Weights of a small transformer language model: no biases in attention or MLP.
Each number is 500 + 50 x the weight over the matrix's rms, rounded and kept within 0 to 999. Layers, rows and columns count from 0. Numbers have three digits each.

# down: layer 7 MLP down (transposed), 768x320, rms 0.0785, rows 247-272, columns 160-239
# gate: layer 7 MLP gate, 768x320, rms 0.119, rows 248-272, columns 160-239
# up: layer 7 MLP up, 768x320, rms 0.129, rows 248-272, columns 160-239
down247:507577563477463456510459464470552598486415476513599470500477501501557531409503477541504451516555463549512448498473553421561501453496537521431423561443543513606454531440514509559529512527469477470505509573489561537518446541464405428530592498
gate248:462510515520540462511475532506488474455486527513455509478478487489585440539550466417473505467454520438452501487455465421491404456547423545458528487550502492502518458576448523644485434462564466480436542547510507415469515502452493577411513450
up248:507553457469481499480532420519469529507486510490506528483481542428497500469620473526483456426421503504513493499448500554436550511520542457416444498448516545490437443557468574441531414463415461571518355517503529463470465472553526498504451533
down248:506511441489444469655455519475561460455432528525446559490503394510394492459525456451536472499567474437464641555488568570444488504511471499496583457497452538480483463590538509475484451504461532570460446517475483504521498536366540531534527502
gate249:578468613439531491559442527438549515565447569488500405531526453469509540462541439474574585421430511574577536544564464507590499525468501506557509531347413460502539423400543569466533499465538490534596450496456494518450475523475478586490568576
up249:485538412540496435469410417579415445472612594510485559454510580503504467583425533418574529480592500437488476486491449533453512481470478462433489528505577532469535627485502395480430475479574494531439431490522537414539603448504477559514399406
down249:446585387474585537435449473437523378482609550514523554332489428523545439493540496415481508561505499495429501491504433545469495537498654445471521459556607507466482537481503512490510440534485452488364414580423431419481573498446448504498556433
gate250:554444602553448503499574428539503496439526593558348493455426492552468582426464481461511463462535532481440434495504541492454521429532508463575459560418454509536504455557522495544452482541528514423599551462558535511439492470500415483435452572
up250:549530419464397523463456536509559452514465545558545541456511612471522470459505409497438486482414499458521485505498458545506412525481485602574583510632437479428533526610485505491597395440569494563462495520431440550564457549450527442447532564
down250:592361528598407546514501472355591535497401540553533495524578478517487509597551568442385561405386586544530445542561490516485451602482576485484438440444426475469537419412406583542519556517598505428526482519510418503491497558495452532433519450
gate251:482575454498532499556525461547460478490492526473460536533502498460493491454550527447482491511395439507475465427474479438490520483503473501541532487509516482494528445510511477563557479539507503500524531438576425449497528530471464495442486497
up251:558496541550490518440468513431531474472533457537501531505481471484513447421473527547505515470516511455493533535488503554492463494497508528511510499461533464438563472560545541499526503521436472507476556478452454532518471471572505470528547512
down251:447525422415516487529455452583494489525488475460468492543627470419464515450637516503551489528388465605496428489451517515532435536520545482512556641502502518533526497455504541536454468466564573461515599474573501500424503427460450562533517463
gate252:459382434527554548470445397523570489539557443539471467447591550499506452489511420519522468626518468529463514456498571373516538436643477477508454434454420433612506489585541463526494568513489517510521537507491395563485504470429488461493553535
up252:538428452515513551496504542479412514543550497538467514489542463552477608461395492547469508598524524508525512466528531455519469555579491434493572500530424560520500450550517565524536411474556389329443464510498419459442480462452450568567492490
down252:439577502561562573460549501496572502582440509513498494529534407409416488575496381543650488525489442495481397529615594519463548486495495579468484448453508528543486472475483440473554527534400539421477567466483491445404536467449605477524547615
gate253:589488473478519466460498494513413467550491469484527493520462501536507515454562531524466520591493492462406513543620421515563473464492445497474433540529459554507566509493463478485524535606464464544599561510522513440484596482489514513458554498
up253:479492449427498501517554455492600500545468514498506480517500451450479571471446522532503505552525527391590522481551571464502431498543475551496520465560373536434451518501575438477517444545480462510515467509459489504458503522483411453453426498
down253:555474431487442418519493491506585466432433477487497394516475477448490502502509440425443455525518369492398492571497441519576552537454466445447464600448509560546501485602459505484477457505542458547499493533523489363539528557536599533470572462
gate254:607442534464507390456408464515534533462464501341452510494525480508482593523476529434532530531578448481503486515515513545509524517409497449499454595492522528469463523456477577525509557534526460495479466470492521557464483527536489482505532545
up254:523506513530477462517479589448526439538434554430469475520497448424540409518485527559589531507538497613514495512456470510533492596544517595460544468483582508561503474525542489443547534501461507468449505501560494595465544521443509503464479422
down254:443492483416540460550451465487563526442514483477571537541480523569386543439509515494550557539507541443477537461466521544577471499346537446480480565477469521519524560552575468506499556647472442532484473468562543530509577545544513487461437460
gate255:431428494535534506447532470438506457492501612541498576489496465478437605453454486466525490539580516426507455474401498548429456493521539509464630435414437409445481516467549423508564588508426533420634581471486463525547423460535458535489465561
up255:513480577466520504460425518600506552517438525553521533478600478511559527570482540489445535429469543505478522531509610507452603495511509486411456498447507569416538516559468513484455638534610478454476510520435462498421575400472560504485534421
down255:533454455610542501448557602557426570472524504447472491474567531597439485416454512481448535427360416615531568453509485526538470498484500546582416443462549460504412450467432457407470515433465454529512455561429523544504426485476521598542596484
gate256:491625487523528506460541604432429515500415466517508460509418547550582358529486495538621498427573485444480425536457518541493439503586456521450572546508447477493533459381455562456504440550554474522457483500559424446539440645497530524527551432
up256:527477521471490445472490521389566441488451462536526483460495477531514575516529504606538374496360423557545525402398503484551515392522478467580505519433433587496385505434444482531586476529492540544499504557501507510527455513566472577463575455
down256:457495482502533457492491545469614554418480443541508426431530448543552411411512474487524524447486479450587555480508556491444486457548448492447458579533447498527502551460431514520546404474517509513539508466428550440485422523493574495453425513
gate257:534511561369481410518534449571522525572517539451549463441560607461554511487490478524557511403539570447469505561595479529486522477474559425475542418579531459478501455545457631473442434476440496566517534458535502464514447483488512518556471540
up257:495517559450567560491466521487459504496518499481456473617385496437540489493516425446494484447536499516565475450459611492491612560421477500544513480492494580470422562438533525537498539529596534431497516529490410417563429416467589456527538473
down257:529415460603547586554594480409549480484446505561614536499529368464502511490592536525479437498473452474533514525437530480542467470557583472492458511513564478477512558492491487530519515412502522421547540617539482553514531470426484515432471460
gate258:455490559542469585591498427544468504552502526481508394575491512604478439575434519480526497530406502439581480498541512487492522526430536504535690521482504505545431483525478466460451422541479479492442419464495527542488450454548464583491503554
up258:426444536513532573553514547583377549522504522430513435583431471478439462412403476527446503479457488459545548485530476524458564517419457427556572435467534512631437477520444521512461494505452525518444506499558472585535405496491375611525482487
down258:588559546492476418475513474392579448472465485559521609419515534379562583523584462559525508526582523622397482516437581476509508472487478479430367515492504495375524511511499485470567569481561535525557527510465454414418608488428566401430532504
gate259:482551464510477515505464494421511514524477520468585496483528455442416462477411561496514421478575511473484447482548481540487547545429448411459561514412428495496482381394494510500529599480368473544487573399484515487574431474420487480536420442
up259:407526520524540500463602471483531447428458495462487534533519519478442545579603499495439551529542450515552466551569592427504421477550498591479566454601522553460501458448494508574457512547573502448529445532563491472458529435487457452481530556
down259:537477460522547473424525491443557554522447486441391499476500531550382513396400441447517470448516451532576519437515467551489499551487441540448567448485506516478502417515483446462557389522617526530476511479414511487501422463548473544516570516
gate260:504560461461468423498416473466501493505438534487453454512614427511463481509504446581470470563513509434490484518541504512514494415528414444507617516499528516520473446402487467566475592526450451498457420397554497489534404469423562467468487639
up260:583542504414530558505527405602531423547544435502409511616471377501382510551509468547490459556528468510458419510567417539576500491390460539476487542498450370488418539555508480492558418481460492463525516476467518564563498421496428464502490581
down260:561423530508579450442535484502524446546458492613525428447519438409516479544492399524463459544444478500542448523482537496430500417480640561481454448439557441530537495527484550565535474496486439461458422468552517497533516373460423450527526553
gate261:484456497511514471414438521540420517544473494492519528463471496509476504482509490517537498609533465505543496533444547472543405576528458507463520498526500518394450425501486471577502446445490504505464568475559359541510482578483459521605510464
up261:471444484534420527617440474517544521461478450507494392567505515486480473559449461492539501521527420522416509494457578488458506379547443475467531461516527585508581553482499516439543519498495608478554455525383531522548557449572473469446470415
down261:504600401496575499386504482436542508456598491478542514407502378528499486484486395495473495488538488499403462529456512492548519560421466440509533408463531519537438382495508514471511514569488487578461502473489551471409529531505487594604483490
gate262:549486506601435457441550530494543455467391485473461438578443458561463486515471445529524504551461449480466597454470457441565520546475537479459488466498482524497495530503465522591475515484529485570502463524503474562494484491460477500499513565
up262:386546556404484529505471515566466421516541538507552615395505457497561568547530502447489622439495483482479540480641494532453565475499452542438582510496408540505472416457487459459511487557407436552506588499465546475512493418442520513553469506
down262:479421490508454512487483442459482564441487461486466551512500502430507484489485466519575489456500524527482521557460531449442505534563558549536547455489548483481488495553459494472495467386458494460514466468470545533525512503483461514471484478
gate263:484525608568435446508414616471487485486510533535478506526477487470505432468485467432455465536420551450450417499537506438491588529577434483450575527437515623479472411497557513459480564408406456551458485586574454534447497533575518494524421393
up263:454500490531509461516459493474471612493404526520430496471566448433407388516420554454553446502545480500375455460522481499481522486560564588498573479556512516470528537525425468483498479573469492478472540529505434393544479475495548461535489503
down263:528369506547446542461421409463438593486439458441422421524470506507531451578502432441385506561452487545489440571431476520505532531438439539513415484447530513460466498457504502487423560483436477535513517473436506458504376459465474456530497519
gate264:513398483368532521491512423499460539461515511568516473474409565452517542565439370466501488530499542467497569578573458597388538392514439458482427506479523513498477485523457518446539532458434572419588512437474491525527485504482535583505549492
up264:516563485455392521537494526494502601466516518554496500545531642450573511499516527465406518563498525635514509481519491456508533526459528599525542615462437588434527500372530545409546425394492472542562521498465537410529500566564540483487432531
down264:506527500493506531420433417508487570475527480458536484474436574542567579410482442539444576556414473447493487473378494588475465430517513470507478483459493543477542579479461525492466553554547506471551427463442444531451463445547564551440529419
gate265:449599471527523441532505494474482516506594477620515485459526489485522465469505448585595529412572515443492475606547465566495568515457420456557464471447521454506468433462496497484523547535505420376484553488548578490562486535478481452452370517
up265:416494361499479537612491500495517461489509494500544508526496559503490557425455538547496437531542383394473583461522460569517475513466489445513552495489516441493518486507464496527450496431568490421580560499488533509533524453537413463514422453
down265:486531473359494463559455474597423573401460517539485594474539531450474548530492520437548528458470462480513550572415522432583434529568449597530488524488528407431530456451463616463478440498437612490536550561491488513555527568425516516469531489
gate266:516375513535495605500532505417504511507543475497551502532556539538493491411465473507556455464546529518526535508504561508578495502514489541610515567500495441358519494512427551498569466587549532484417434610486469528509532471404556486517473416
up266:540588500505522506459521541498368450623561483473503485460504561598524593496538481465510515504486443464480426600493464463512568579496451538501547511512495458608440471425510483516536582454439475552521480551626509554432501470506475550498451453
down266:519481523408518471554500567434603513498477464431465467565565443588568469489497482585447481442487486412454415497479488612403378525532512532525549477570420495439477511538513524482565559522571508503544443533435483501441479513542588483470518518
gate267:524502442596375547594516439392498444468448447490537533506606467484403475551417512537451613417531523573611543523566567505461451401551528480557537546521440485437576493556552488474494498536602552468484492488464470488475500578478528449529481508
up267:440468543474557369616571465484636578448396502429498489553483481542478357483505505430545452434490486422468427462469455569505499534428500508524506532512567453475442513482446567582405473475484521575484527530463547427506510469583417652420503424
down267:508413538477545532485534539482563591492428475579472485457446517536483512464502484499493509471494523482460492499455553539503532497497581440378562371465430514523430470472535492458562548522525529469581506433507475568380522438601491517534471385
gate268:519458468474489525584537477509524458485483482711456528507504512390511497527530609488547464532450487538441465508518549557474436593512458450532445518527509422514488527538512534488392481550570499396538498434462482461452516533514507524546577461
up268:466445560541466426588491438456562482535508523503460381488476517500387483548488466588544409445539521503544494524555490435602533449579518509471570487556480481529497472552533504488479460570440563555403548470478531426534503415535473587464405519
down268:492551521553506517604581500422498561545442413479578476540591453499477471498500491484478531499408393465447505566517428446457414437491497580453657444504529493573550474442566547454468550521476574457498542475548446506494536510545461457556544319
gate269:573492540410553459538486547545457486481426528461482512441505454493468497528453548525497553478591500510464530473538466472503605484575473461510512554477489451560523406397551622493478508533510522463475573600565436515490517598594418543407437489
up269:489521547361435545498553560543529506500507435484402420430529473543480584547576432516519520519523535504405506566495572449579474510469510474512494592476487544470483601532461492533494480454478517484510418517534533558491502540435492462574501510
down269:526494467469408465495569560496373365424541489552409497560502480545473483452527482443383480499510496475452413462455505473539511492463534519535549483454562565444536539450490551511512456586512478525405542524504445530560505547501565613375526574
gate270:427474465453504447418467473629249473364534337513748464529612376508466543581393494692443693430609436477424666372628530343472424509494463616632481483615523525508581458468556482514418480453516490445486544639410561505338537509442586446536436568
up270:501569521435584591553581551358750525568475639465358588406409631480617549449601509406499346531352467493712494594399458728579448518533596383397568446443461314541473567447418588489491462475417575563497593399625428525590438432593467620434532395
down270:475512454494503477465468528464629501514553524485479510487474529475511513479502529484461462536470477504513509524467504552479490496487520471500441495506473476514484500516503467527467489516515536505477465481474499475485508505471500558521497518
gate271:497578447536541498496583485547528510451534489547504579511537457451449506400444500513548538467490538525449439528535512549525571601516444572494569490603575493437501440446535446466500402498554515562510591578560556543463578504458501616432569497
up271:441424530496594470628517415528420538540558499599537609588568416447406467470536441457483469481443529451551481469494529615454608633456423475507528475592538540427425523478570472542539414518546497536508491451477580550465519491440499635480529533
down271:514425537487440431536565503543426508520555608518558517472591520502447459482622543504512522504532516496477420527491525516518573534428529598459524448427501481527507586510595364496520450394437471400424605507536542530494444542483531494534496529
gate272:535508422511511549512520457460464614429466515489481428424523421572479446428585436469527562619463581465517478501520494525558578503512506483510494524459434495404389540447576552564516391460416418487446484587488506567451494427524433520450490581
up272:471506527473414450486498430485470528415569427479519444595478508587492488458524492511495569483500574508550553517502513511481449476540455549437509553419503412499527452521626584511454442511489538566499470554486550500457464629327605556500478517
down272:450434492524491534564564476532372540593590526540568515548484547496512518539545487446463487629464489563602552426479571565561417507473570459529512499448539476492588477528501408559463518440492402545501450488528477456553543448495487519550466544